Weights of a small transformer language model.
Size: 12 layers, width 192, MLP 768 squared ReLU, vocabulary 2048, 8.41M parameters.
Architecture: LayerNorm before each block, rotary positions, normalized queries and keys, some layers without attention, local attention windows, shifted keys, gated attention, exclusive self-attention, value embeddings, hashed n-gram embeddings, a smear gate, an embedding shortcut, skips across layers, capped logits.
Training: a variant of Adam for these matrices, 10039 steps.
Each number is 128 + 32 x the weight over its row's rms, rounded and kept within 0 to 255. Layers, rows and columns count from 0. The size above them is the row's rms in percent of the matrix's.

# layer 8 attention value, 192x192, rms 0.177, rows 36-60, columns 0-63
size [100  84 103 110  95  99  97  80  97 108  82  86  92 105 105 104  87  98  89 113  97  96 110 114  95]
[[122 139 108 100 109 129  93 101 129 122 113 113 112 102 102 116 112 126 164 142 118 104  97 143 109 107 150  93  69 154 140 125 185 133 133 166 159 100 104  86  66  94 120 158 131 115 164 164 101 139 176 131 149 176 142 173 157  60  90 132 149 165 123 171]
 [119 136  92 129  70  98 106 106 117 136 104 116 149 183  99 108 161 133 154  87  68 135 130 143  96 110 132 107  64 133 129  86 180 103 135 150  89 136 130 148 176 127 145 153  76  98 174 142 208 137 102 100 159  76 135 119 153 123 144 107 112 122 132 124]
 [131 164 150 126 197 137 169 140 172 117  97 107 100  73  87 118 148 162  95 137 207 129 118 135 110 141 121 169 123  72  94 144 127 149 126  77  88  97 104 102 122 152 145 160 160  97  70 139 156  85 205 141 115 119 127  88  95 136 149 131  88 168 101 123]
 [140 102 126 117 143 116 102 126 141 103 144 117 152 154 142 105 161 124 131 140 103 132 130 153  31 146 129 121 168 111 158 147  78  21 150 133 116 133  50 112 132 123 139 101 158 126 118 113 117 126 161  93  61  75 111 143 182 111  73 121 142 197 155 129]
 [132 115 138 110 212 196 110 127 180 123 127  63 108  78 153 174 180 140 110  86 109 147 141 101 211 122 164 182 119  61  74 155 132  85 129 110 124 132 152  79 110 131 143 140 156 105  82 108 147 159 127  95 102  87 143 150  38 134 173 149  94 112 100  92]
 [150 111  93 122 147 165 101 113 166  74 158 118  78 165 196 115 179 167 127  99 127 138 124 102 107  93 135  79 127  99  74 132  97  60 178 147  87 129 133  69 125 109 103  94 123 217 195 148  92 163 109 110 161  75 129 156 164 160 132 117 140 152 149 131]
 [118 145 139 103 224 204 138  99 191 108  96 164  49  26 159 130 104 148 134 134 141 125 148  55 140 119 168 133 133  25  78 170 122  66 134 143 151 130 100  87 101 109 143 139 120 107 112 110  83 146 102 182 149 134 153 100  49 132 177 149  89 160 128 144]
 [145 175 126 105 141  95 149 127 153 140 151  95 101 120 160 135 127 131 157  92 134 118 108 145 125 159 127 129  78  90 100 147 208  60 127 158 164 138 166 133  75 155 165 138 125  91  89 126 199 180  98 105 103 129 165 108 118  82  87 130 127 130  92  86]
 [144 104 109 116 216 187 213 129 173 146 144 114  60  83 105 154  94 127 130 123 140 154  71  81 105 101 126  66 167  90  80 135 160 115 165 175  50 108 124 107 159 130 117 221 112 146  94 142 116 113 114  89  99 172 153  75  99 126 143 122 153 142 125 162]
 [141  83 124 110 123 176 137 121 144 138 215 130 125 127 139 128  91 149 163 147 108 136  68 126 146 134 117 102 114 130 143 116 149  79 153 104 115 123 110 139 124 129  70 101 107 187 129 124 143 117 148 162 132 112 152 159 178 130  11 113 123 161 133 132]
 [113  86 142 153 102 109 129 114 122 112 107 151 163 128  92 107 109 157 127  97 143 162 121 144 102  78 131 143 155 152 163 118 119 149 106 153   8 111 117 100 168 104 131 171 116 175 111 171  90  90 192 105 169 137 137 136 156 184 147 139 114  88 145 196]
 [118 176 148 105 148 129  76 130 109 134 156  94 140  76 118 188 118 127  91 138 151 122  57  92 101 118 146 196 131  95 176 135 147 108 103 157 208 143 167 108 147 129 151 110 135  99  94  98 103 174  70 113 104 103 135 106 106 134 104 126 107 106 151 124]
 [127 124 105 125 187 221 151 168 118 130 126  97  91 125 128  65 110 164  87 153 149 152 148 123  87 166 118 163 160 110 116 124  73  78 154  74 153 145  94 167 133 127 162 102 125 161 132  85  88  81 144 155 128  80 112  99  86 151 120 116 175 166 154 143]
 [137 152 125 109 154 195  61 102 158 102 121 177  75 102 142  95 231 129 149 134 112 119 130 178 139 117 124  96 123 150 117 133 139  95 153 143 165 103 108 143 154 119 147 188 151 148 162  84 135 101 180 125 111  99 178 177 130 130 171 134 100 204 102 126]
 [119 164  85 125 135  45 199 195 134 163 111 113 120 152  60 145 102 167 116 116 119 117 107 185 119 146 122  90 107  99 118 114 105 138 132 102  73 108 102 130 165 151 164 107  81 108 103  77 146 138 173 160 165 116 173 127 116  96 191 105 104 155 107 109]
 [110 177 137 121  85 122 166 122 114 145 103 135 158 136 105  91  97 149 145 129 174 123 135 101 131 126 137 114  84  96 120 119 153 185  90 148 144 137 166 140 150 132 138  44  69  83 136 183 178 167 146 117 157 178 152 149 144 140 162 133 113 111 118 132]
 [145  77 119  86 133 117 137 112 135 186 168 156  99  74 146 122  98  74 201 103  64 137 172 100 166 158 153 111  84 104 106 141 157 134 157 124 101 141 136 112  94 129  62 199  98 143 129 158 145 116 149 106 110 141 164 132  87 121  80 124 124 169 137 155]
 [120 161 132 124 169  74  61 164 145 159 156 149 139 129 116 194 144 129 127  72  55 124 114 142  86 144 177 179  82 101 110 174 156 151 126 146 167 135 168 110 187 132 110 115 149 142  79 133 208 116 164  84 125 121 185 112  79 152 142 129  91 117 117 118]
 [140 113 129 135 113 125 131 164 111 129 140  88 149 133 131 164 205 124  84 137 182 112 106 179 128 134 134 184 159 122 207 176 125 168 119  58 184 126 113  90 159 146 120  77 177  93 102  51 109 118 169  87  85 139 159 184 189 125  92 123 126 181  96  88]
 [126 145 160 151  64 106 116 123 115 134 137 137 128 148 129  69 141 118 102 141 142 133 173 134  86 163  90 130 108 221 199 118 152 138 121  65 220 122 100 178  97 134 120 123 148 115 125 117 141  87 108 140 127  68  70 158 142 122  52 124 141 186 127 125]
 [136 113  68 139  79  62  83 123 100 145 162 108 162 209 127 184 109 142 113 113  66 118 105 157  82  93 128  90 136 182 152 112  95 115 144 162 124 142 149  96 183 134 107 108  92 192 139 137 106 161 147 106 146 150 129 171 201 127 206 102 142 123 155 109]
 [122  89 117 150  91 119 147 152 118 121 108 139 152 202  79 105 153 176 111 135 129 119 117 186 165 113 126 119 150 127 144 120 106 153 119 100 104 157 139 121 178 133 139  39 120 116  82  51 112 156 134 177 143 118 132 232 214 174 183 144 107 114  89 100]
 [136 139 134 132  87 121  76 118 153 124 150 187  92 160 132 142 188 121 134 105 121 130  90 131 156  74  99  62 122 152  86 135 173 128 122 165 138 140 113  78 154 123  99 193 152 115 107  96 120 150 118 117 142  97 142 119 136 135 123 124  90 151 105 118]
 [129 114 128 148  35   0 171 162 100 167 170 140 181 139 123 188 151  85 141 133  80 108  95 191 195 136 128 119 109 152 131 114 166 202 106  88 144 137 142 101 186 159 101  82 140 106 100  92 170 124 134 128 126 162 154 178 149 125 130 118 150 105  99  94]
 [140  72 106 116 159 120 140 139 166 156 136  25  93 136 190 125  99 118  88 111 101 134 195  98 169 163 134 170 151  78  79 146 122  73 124 103 114 112 141 127  78 130 104 155 175 127 115 196 174  64 151  62 111  98 126 123  35 114  90 140 156 116 128 147]]
# layer 8 attention output (transposed), 192x192, rms 0.168, rows 36-59, columns 0-63
size [103  92  97 111 101 119 101 104 108  98  99  97 104 102 104  87  96 109  92 111  96  96 106 115]
[[172 121 192 139 126 126 123  55 103 127 116 165 101 168 114 123 112  58 193  95 144 139 114  74 188 113  67 142 150 173 157 124 153 160 130 125 127 143 106 128  58 157 111 161 120 124 136 111 157 112 172 168 159 166 144 121 168 154 134  63 118 119 155 191]
 [ 80 116  90 148 175 135 132 166  90 108 128 138 108 137 131 168 116 101 158 130 161 183 123 158 128 145 107 100  92  45  94 158 130 116 113  66 193 130 126  77  84 177 132 169 106 138 145  76 113 147 120 128 191 183 172 116  96 169 125  74 127 141 113 197]
 [121 144  96 160 108 172 118 150 128 141 149 103 140 154 120 158 141 110  82 112 125 168 101 107 113 152 106 108  95  77 132 176 129 201 117 105 152 112 125 148 111  36 134 147 173  78 172  99 128 114 149  66  70  87  59 124 107  58 133 149 110 138 132 107]
 [127 124 142 139 148 126  44  84 129 108 131 166 159 143  75 149 132 136 127 126 166 115  82 149  73 140 125 172 162 173  86 122 123 128 148  85 157 121 111 236 132 193 111 170 159 110 148 126 136 180 107 125  93 146  93 110 116 153 126 101 116  87 127  88]
 [ 85 190 123 116 153 131  66 124 131  98 121 137 145 136  56 160 114 100 136 125  73 164 162 153  93 127 110 106  66 118 147 128 201 150 201 165 135  96 118 119 161 125 131 139 116 114 129 122 111  77  54 129 163 121 109  80  82 152 131 103 138 142 113  82]
 [ 93 150 149  98 177 162  94 106 118  90 111 102 121 117 101  69 179  92 152 103  85 132 156 118 171 132 132 136  95 110  93  65 144 129 125 129 137 154 104 104 102 198 118  88 107 131 175 163 146 153  80 136 143 159 113 113 103 153 110 200 117 107 117 178]
 [142 108 160 194 113 133  82 153 155 116 152  77  79 156 159 156  88 139 111 102 135 174 157 116 106  77 109  82 136 105 157 104 125 104 146 124 114  80 145 138 137 107 122  51 149 138 136  82 100  46 197  84 146  85 102 193  81 110  81 102 131 115 139 147]
 [140 164  62 167 139 102 166 111  61 126 129 151  93 109  86 172 133 171 196 129 131 144 129 126 106 123 103  78 103 119 117  39 186 114 137 101 134 157  76 154 157 121 127 121 113 112 134  84 173 126  77 139 132 156 108 140  99 177 125   3 100 169 144 156]
 [136 123 139 124 153 143  92 135 135 128 155 124 103 101  87 145 122 113 123 139 160  77 139 144 154 137 152 181  94 168 102 114 169 189 123 147 102 126 215 139 125 129 115 161 142 151 158 182 145  79  99 118  96 174 104 137  82 107 112  32 133 216 220 119]
 [133 178  99 153 139 110 156 135 123 114 149 164 143  90 161  93 152 111 149 181 169  99 114 114  96 145 139 161 128 173 123 130 113 202 135 118 141 120  87 141 118 117 111 111 118 144 112 158  78 151 166 125 136 127 119 151 113 155 148  68 121 183 105 135]
 [ 96 152 122  89  98 152 148 125 132 122 113 179  58 103 100 106 116  88 133 124  87 129 139 152 127 154 134 133 131 169  97 205 147 145 110 126  97 142 184  99 158 139 127 169 140 106 163  88 141 153 117  55 142 113 166 100 134 131 103 255 157 138 169 105]
 [149 143  98 102 146 139 122 107  48 126  73 118 147 123 140 130 129  79 145 136 123 143 131 145 106 137 110 147 148  87 129 126 116 131 113 145 160 141  88 142 173 119 166 117 145 120 139  76 129 102 133 151 130 149 166 138 183 128 155  17  98 130 134 167]
 [133 130 101 172 121 101  78 101 138 136 156 141 135 147 114  77 116 128 115 184 154  91 153  95 123 115 172 151  81 161  91 137 108 149 108 115 161 160 129 167 182 135 102 159 202 160 101 136  94  75 177 163 101 130 138  97 112 106  69 179 108 134  98  94]
 [167 145 135 110 162 133  92 111  93 137 138 130 176 140  85 141  90 152 139 117 183 152 104 116 180 135 158 148 120 166  74 120 139 142 192 165 129 169  84 148  73 128 170 125 132 140 135 132 142  59 166  83  80 122  86  63  93 162  93 174 142 100 179 160]
 [102 115  52 150 161 149 122 114 160 159 124 134 176  53 158 170 142 131 133  83 102 144 169 149 130 138 205 152 111 144  99  75 118 148 156 103  97 166 119 147 145 107 170 175 141 166 147 151 152 146  95 128  79 131 145  82  65 117 152  22 168 170 128  78]
 [116 116 106 106 164 116 170 144 163 165  96 148 104 143  85 160 172 138 138 117 150 155 159 165 111  56  87 109 119 112 128 109  90 120 118 121  94 106 116  98  56 138 162 144 100 111 197 130 150 182 135 159 144 116 126  79 120 111 151  52 154 107 138 133]
 [ 87 127 121 183 214 168 152 142 136  80 110 129  99  66 133  76  98 145 164 116 103 181 139 171 198  89  65 114 127 153 143  94 148 111 123 151 151 115 168 132 175 127 124 105  76 173 106 127 135 130 113 127 163 113 142 134 138 117 157  94 116  92 163 182]
 [135  91 122  93 137 164 157 121 163 134  91 114 119 123  91 137  60 142 112 146 123 166 104 150 124 149 104  79 146  69 109 181 170  79 141 122 140 119 119 100 167 123 107 142  75  85 191 111 137 121 130 126  59 135 112 150 146 133 154 148 113 172 115 100]
 [140 150 125 116 106 128 163 131 158 139 113 117 165 113 166 184 130  92  87  89 155 149  96 158 123 143 157 140 153 113 155 218  67 129 140 124 141 143 118 148 107 148 118 180 186  74 100 120 141 106  83 122  35 118  81  90 113 112 114 171 133  83 101  76]
 [155 146  78 151  28 152 173 126  77 127 126 154 167 109 206 182 165 154 119 152 132 106 134  92 118 106 111 150 120  74 170 188 107  95 117 114 154 147  74 195 162 140 166  56 139  79  62  77 107 133 137 145 150 203 115  77 118 154  74 243  94 122 127 161]
 [139 137 131 140 106  99 140 174 107 147 125  84 201 117 111  78 175 116 172 128 144 108 145 120 136 110 102 102 153 147 112 149  82 130 127 116 172 173 149 113  85 182 140  92 117 147 154 153 143 157 108 170 153 151 151 101 132 133 180  90 155 139  91 132]
 [ 96 105  92 139 109  75 181 139 119 119 142  37 166 133 132 106 141  94 163  57 139 129 144 124  91 152 163 145 104 135 136 175 132  96  98 151 145 137 160 125  89 119 144 151 166 105 138 131 172 177 137 173 149  89 149 116 135  79 148 248  94  88  79 127]
 [120 148  90 122  97 174 129 126  76 116 126 106 118 131 188  75 134  85 158  97 117 163 158 106 148 206 152 146 156 150 167 225 151 160 164 104 125 141 159 106 138 143 109  72 135  97 165 150 123 132  90 109 157  94 118 182 156 106 142 156  97 108 164 137]
 [142  95 115 169  87 102 208 197 141 134 153  37 127 122 176 180 171  72 140 104 145 162 102 153 151 167 113 135 126 116 191 130 100 135 138 143  57 115 181 122 126 146 157 129 136 126 123 141 143 140 129 117 143 153 146 110 136 159 193 105 114 106  97 112]]